Each number is 500 + 40 x the weight over its row's rms, rounded and kept within 0 to 999. Layers, rows and columns count from 0. Numbers have three digits each. The size before them is the row's rms in percent of the matrix's.

# up: layer 3 MLP up, 512x192, rms 0.0846, rows 303-333, columns 128-191
# down: layer 3 MLP down (transposed), 512x192, rms 0.0849, rows 303-333, columns 128-191
# gate: layer 3 MLP gate, 512x192, rms 0.085, rows 304-334, columns 128-191
up303 104:565543501493545568430440457498560466504506472508586465456461482442489475474440483529451441414526495520470523474504506461486567463469488481572499461464560507448517511481482565536465473556534458
down303 105:462541539531523468410521501503549511499492547502502549479465491504543462536486538485505505481487534525425494504485546476536519550509496503534488460436442480469596479483460422492514544553532457
gate304 096:480510517467525523586524426455539489520523549471518498567512515537433535470538500517489558424471446438481523520453459542523406516426465485525509490479496511517497487489556461481547503512490511
up304 099:498492500561474533493500433499429520474444497402427532517549475424501584478468472522508459465527491497511435499472520455468471434477471546573530521459464566446556509564458503490556490499576418
down304 102:520504509458447528473531495501489521447504498529562390603504407410479558482487466472503528409521482525521490449505553501540552509471437484524582591545469526453536545522492504516474517494527561
gate305 097:465477578484486493435434527458504476473555482468511542480529426540478496433450475509517469515533478504550453515519488497590535470465489503542537442507454534481527483552444454502486521488490518
up305 101:450441457468480486477539517504508505514550456551474487510472493507489542533479465461534526502440451517503514442425450542591500472520521495560520407540535505438480465550526447527563432452489532
down305 105:567534560492554557494536498462482536501472463449556459468416515538459563472497548468552542514515465510552471481500452514469487464534483575492531505487493506415475504516468499557432472433449381
gate306 093:461492494575522517503503548502537580549512472498571530447552494431419477489492552587525521579496489565462472493512491494479509573459458415533544472522475498530494494510498476505541503498509510
up306 094:470527526486591484542537518506451519460542434526500529546509543548548483461504468450473561508527476424540544525557522485516383511460467532437428442513527523506580429463477553481489435478515464
down306 099:476490493499543493474484536483514580521502568548516485479478542430471496492528453525494449532466498492525528523488483559429539541543476417428499448534493509539517526390516486476430517522515448
gate307 113:476594554573461481500530535506602508492461512454500540516465524458536519497544442588463491481475450517489503494464508498520539509475479570500478460502536481497421526445553466534488490390513455
up307 110:520540437467527525534469526488439472508498482590466444466521506539485453522455504444521518571521515548517444531472485457523488565530508446483540463459548518478574461578433492442491405518492489
down307 106:527474537450480471459513534536505518488505528522548453507493511601496550502532469469567564471490485575498440552511424529475552543487501519465485525484514526517417452465542454494502476523488466
gate308 094:549470517511502479479453590459522502530485507471524555524504469489490564474407520512489515564505509511425546486484511508442529528504482528500535434483563425561554496553506476498534535444488440
up308 101:536454467467465454518533531562529491513571565482523504423494535569505532526494487526513496565552499580394489455508518460499440490455507560531531530469513518508515518460553504538499537494502508
down308 099:464568550594570451484550519604529520467524477508490459513529467513476459491529557514509574491491547515505554513483499526498473451498496474536512554508459497544614453516518509511461525502465502
gate309 101:521458519446496481451475494433469468486481484449577552521496499470439487538479465532498494522425531463542527524555546563456437512482476459489429469462535494498500452484477454477471470509542468
up309 102:466511552531477542450526555635488458480524517509459438496455535450466506518485461523572514483508448481520507483424520482541507430518528529485494525430474495493486486444538500539455458546462496
down309 095:479526554508492501486534445537511524542489579398517518422517447475445555426488455459502516553524470475584483452513473494537428470390494420458491515515503541461476502530510493483530531417555456
gate310 099:498494534451550496514535470478515546518478501491541482453478523405491551471590528527521537540517472431487461474469491601470494413443461527505473460498548509455529492486502496518512486499491478
up310 098:493489486450436506450498582504436403512577555483480476533517515527419549539517459498485512507523562473491533602433484550526507564575526469505584487433499560501524513492520553474341527429493494
down310 100:543531457508491511577466458502552496510511503470533530507468511421472491519505548507549512553554484568482471506458492530500540451494547523478552438521485480518590482462452565494443521473511482
gate311 105:510556521502550514499517459499508482539536497501486484489493484512478494528528515448467516454529450530530517545465478608513543483550476391482518577539467503491486499467523508451494472439513464
up311 102:492489453541529516558538536471493551504501493476580457445545475525441536485432536544477550471536510461506535550442541482455505545483571465457500489463422473444534436475469482519531513525476566
down311 100:512424534485560604472500535539523517512533542487442544508474496572546519456511407464510532458549520488528454474520475512475507507513518514479514523542512536514511444486518536471448523510472536
gate312 086:505430517502456529540441547394498450549538486471526484474446549483485503507483511464422501572498543429465469513516511478440539462477520408416613518474507485574527520489505545511522441510545470
up312 088:482532522547589562597530453525495500477474487483497550405538562489540487509544498490529534464473504417516531452500544514432489478568559507472455518506435435518472385575512522491436436556465455
down312 089:469478499488451481449510478605500555501525491468430459542454527492416549500447509473511489489489440455484483515496480450542490432573490527533434498417485475451512551509499498455459439492541476
gate313 106:518483481518558581467521537509509476551548572464453530454516502507546492535457542523518490454522521516539493515501429535483455506496503507459571570546478545523466533605542549425467499464497515
up313 108:487483506466513542448525456469511459476428551484506450523467599475522499502478533516544498516528420490476510492495513548557543562533506502583544583481500553496494488519538490487510477454561492
down313 100:513519432568501467476462533556451552532546555534433557562495445533484475494498495452520565514479486537489493485470545479508517490514452461435483537470522467517480554554501507492526528462456494
gate314 100:494517468512496502496517490514530600500524471581509572496539492495523439580403496536551514586496509532625504547502550537546542522514504531547481473468538501480512504499492495521492475528591546
up314 099:570516517516562511451529537490485598478534590472451433533529482472471481476485493562580520493493492534542467507545486555527547492496483572489516461621492468486446541576441539481433526482501572
down314 094:490513533506539476480519501450502465476464516465500476521481484527568475423497526444470501415526456435597461500545506465443458536586529460511490443406531481533488470476526497441504517462499527
gate315 095:583497483483496488517485463450477505443472529512499471456486476536540513486488542521584447487460460482498472492517544458577563499406484470593510523519603501410549535510433499511465479481563527
up315 095:581528495503551527558554531494601449469500511517508488480551471440551500504508542471506562504485579505537591497493461473512504533426470475479476559464532458487526613521508492441506450430487456
down315 096:526499524507465501562485469425512470464543514491441530546519482470526518475526530464555497502478419568503456503552512526535491482516474498527543466480498605565516495508507464445506561577490502
gate316 106:520504482537520507540459511505411503498430401447557498469387453517495558480520574450616444491496506478527558448558489527513556507554542526561549490491481470423384472518535477485512561469531466
up316 099:518608497523506422462449526498386428466457447428558462506585513451512578496508481480502425476493522477503462486536491502520526585450490453509546461543470516505494508511560527529527445478462480
down316 101:519506398491499545461580465496532453522499463511441487511502475553557476485500498441495564491531500550494454521491522498522399514501532456521512471497577506507530518505456442507525547469454471
gate317 103:513494479462442502538464498510470569461530483492462500543557529463505482496523476493518571506487492465485528539573487459419472502500530517455526479566509493501487513426453515543414500462493456
up317 108:473478494487503435487474494472511512536521468470472418443516524439498492450491494506439425531439488522612447570481535439483473511541449535494516526440462512534474467445451530413532578560561500
down317 104:490503502474488548519453477548426510416528516586511506523484501580473465430439479497518539517483498552460522513525496546443476524473585435495561484575533516498530546453483481501486526486531523
gate318 098:492559512546487615511472534471489457489462522542468503480418493516450450505510472504426371414532451508508430508520504526436457492494481548528540511535469506595516523480502419526558509484478472
up318 098:475511540506505501477501500481472512485498474483508582435497489429497415447552551538471524475416452523483450461543551463542470553540497479517485506483540462466519560524518472559489564483575516
down318 101:542563497427501472477501489543487515512472492517509489484586504457434463445575545497505427458445481516563480485536456542425516548419445510532542570444555522464570535501412495559500500540554515
gate319 094:489488496497534564581512474512540545498489478456500472541509546492478524515550491526523403519537466492419533529457549465472518503503503500530523542552481560507523568532454454543474483455619502
up319 096:524481506416512540429479485453514471588458533458484529471554482493579505447512508421475529507470526549571552465532520441506487506526531524436486431515525489527498476532462511498537518492478536
down319 098:495450477440486577503544468521556574520534545503454490458493410438537499543493487440550547451566517459550515539526464447545573535505540445538478509488485527520455495473382506574569501486521538
gate320 094:492449517484500513491500510435496481541482503465530516530483500456448481502494536565527506496541460519504512498458488528465481465479519541458439524436568546482500393521514414505484506557497475
up320 098:469519589482509516476455611462532487539525527513437495480517466501473487546541430511419483554459468504524502459440486535485507501574452494513509547445463509451513518525494475514478476493427495
down320 097:513528462474448531431492530491509542501477409558464467551481455406554546474552517461497489525506478480449450528540481478483535411504517423447515459431446592491501447465567461548526553475477496
gate321 104:440476437447529454546514529487500532508510491504566441515413507500500485471460470507474529562521496589506507556454469496517433519483530518470536508513465525538502466538520491486459453503517454
up321 097:579475511463541532474507501501477478503519508437414556534537412514505491474473511509444472533481455496453443458486447542488540471432494436512499484498565535432491536477474398500527460515568499
down321 096:568492482486505497458497462534514581537440528494422478512503521492526513517520540492498481436464475474455452486545483513554521496531507438434410501548474572507512515464475484489524536486473500
gate322 103:463511508549479501546517498541566461478529446496489500452540506488538493530481530477438525484496496475557486572483602505456491426487415495544514519483495536481498455485473434505475514480474565
up322 100:553529461510519479504545487533453557487530503518496517422486559581530444495490512512561528548525513461466470513550551487523477517483544486537505544527438475490573546561487576559488523481452489
down322 106:543486463438502453534517502567483439509520491494516486502518492490425493510518432494565474535459414405587546499450534524523546505458494470457560512595506510553503536521477541495503478494459522
gate323 099:458440540554483565544444498499478445463477483491506463472494537480517477498495446435537516530524497418531548553531525515504463575374527527432498466490465481551518560447459515477508477470514495
up323 097:502483586517531507539437478455573416531488528456543574514502558500516380448501445463520484428561518497425541536494440561447514489517468480528514583531494516472479553411509518444491471467502445
down323 099:479549510514539526544470439500484514489464493475515479517535494548504551529527454488515562504485515521528418489461508523452484476426493506558480503584453440464484456529466450458571550502540468
gate324 107:562502509479584533488463498478560518444492464473549508439479526445553552583473496551490491520459483514506512497453482490565528567464440560512495521565528437579465555457527528465516535500554573
up324 105:458448574518508424489538502495559454475521505440487523485537465531523502477539555477455544492466539551523530557503577498533516485494473495461546454500537375467486450497459511462460560473520485
down324 098:513455494539521525516528522557542486526474487536524492484484545488521421467517586469459544549476465481427525501579460451449473540516512471444508500441506474428507478428467474477483501484519453
gate325 100:470473486399522461508480485519455520536469494457491503548452529466457475562528509535478483538535515548504492489491480490536488517509520518535526453468467536450467517490515510582491572472508503
up325 094:441406530439511528552443538546515518507472452415536492508480482496469440532534482490433449541512530465489463499495541515508496534492537537447512497519508536475406532499423464545454513492543483
down325 102:511531487476489511473487483562479528471439498481495532479438450469491540445524486447560526506501527550537515521452515454480492517484551531557535478489501536460584429577523552475431563493422491
gate326 098:507448494474500528468506581518490507486509462491526445559526414517501450493550493498468483519494561492424487551453506418490568458463507550483486546510515541500451549532532495481478580538503481
up326 096:503499511516578534508466455485523504510481498521436593575540516474542537509528526498530537514558484488474494572538444510510539492550511436519490462496477468510472511441449540510443478489422506
down326 103:481540538522481499476529520495560543545521496541466498519539496476539584474534572548559537488532511457466563480566538483548482574478487447460479542508437533483524433433505496518442510459507431
gate327 108:465507558526493587580582506505481495452533522507525498507492442517463531510548562488498516501462448484613460438431450474529528441530426467509527443482488473549461496468482467516519577540571572
up327 102:465530473427446485516537526490548543414533437507538520491548462515491479558489488488511538579550524524517541493480553504435457526450526530518475533462430531498487535494512533531523517516457484
down327 107:447521451519482591500532501507483508500483592455544450553528550461429432471444473541525579506520475555548505540413507474591502477512523538500520484496500590451492527459531494468524564515528538
gate328 103:507530523544513498545473427541550480439452482498532488530452487494526472514474486551597535454495498548513420458517530441547426520516498569538440430447613556484531409532518469533460478485487499
up328 099:505535568476541513523497477434538513426501478537522508410519493512579492575429490532474492484465465561525456490480552448511492413545502463457499523466527570547529409503512495459439534486569533
down328 096:531503553489470506519541529462562502423500547475584461502504517435463523542422517501494447429421522434481439515497542475504581527507505497545539570515526506491557466466490454442503526513564421
gate329 108:488494514476526427544580502566474497501530413471479500549598506491507493553501470477493619475525520514492475572455523449484522473462601511540547455495523484464563489563520477477493489454511496
up329 103:492518497478505454567472565512477555505527497545549489478513475436493486475479488508466484485414472475512469548521501533436492529480522516482482476551486547436523532481496460493463485426566525
down329 093:515540538518465486496454498454512472588482481534505483491518576508508485550499538467522517609482450488478540479479515501497487435569510469492483559573534471519594565572476494521512507525493463
gate330 093:473471531551422467483494507511506391530522512544490503411537615508459390552488473479513547513533542518514481503526447528489516532411475401499490481498502433492533532545431469445488425494552512
up330 097:472499597422432529443469543565552474478497525460474518557492529558418480548521533457495435504496560533475562491539507394528478503495531507514516542589446462540445521542475453560498500480514469
down330 100:539532480596445434508452574484495516509488494557481492507496547517522488500532460492515523422486589485488531515527509509528460441486519522503455497527546491546479545484435458503423547506549509
gate331 101:470511476527557461500553477477511568523463495551462452444484475514538459577477463482492459473504478488570468450555491456538522498503565543633497538533505454491481445490513584520501512502452507
up331 098:518558512480515495514549544579467450535434505434491509519475545454526473505516515504500491466544552505506479467448494510512461481503515511458531535518510557488456546451480474535471505496535527
down331 096:464515526490486491497530410451497508511430507500484520529566490561497489460472460501491500490467531471522536456592442511531454470515471542518462537483464471496406478597492545520480469506505560
gate332 102:513530420461532556584510486522507481478492459512458506506587543539500554481487567550521533507554621490514517526524435581543506460462471556474519486493560535503518507530591462490493454573493534
up332 102:500482435464507495547484508486447531471531533572538466480521514515522528496508532543515467506564513515538563517502499540494496473497456527504459470594516469494513535540454538516542603514520548
down332 096:494497571521476473430475530457523499477531569478513510588464511522504556521462527461483418453440501418519492505522579516474473541508471472469555433533421436476565504531487483466579489514504512
gate333 105:514438466562594575484519421497452523541565481502489514527432506577556487506480449501553456493524504543410552438450520508462424534483467515521556494507503492504468507524505531545492469484463479
up333 108:496516485458505502555510474495502424555546566523445451556507463469438499521526472482570528532452503484547548482452518576529520512511415509514521537549584584473493516517415438440456455476454511
down333 103:533481470558502487508428512488464471467508529554528439531516542555498491484462457486506570521459516515516555514541490491451487470558521545418512492439553532542454532467492420524529526527424561
gate334 099:548474511465464504517501507529463465513466508428452531483533566503503509378480462473440544476517482576572508475532499474526471526489469507482504594483476477519424459582461462549509497518490571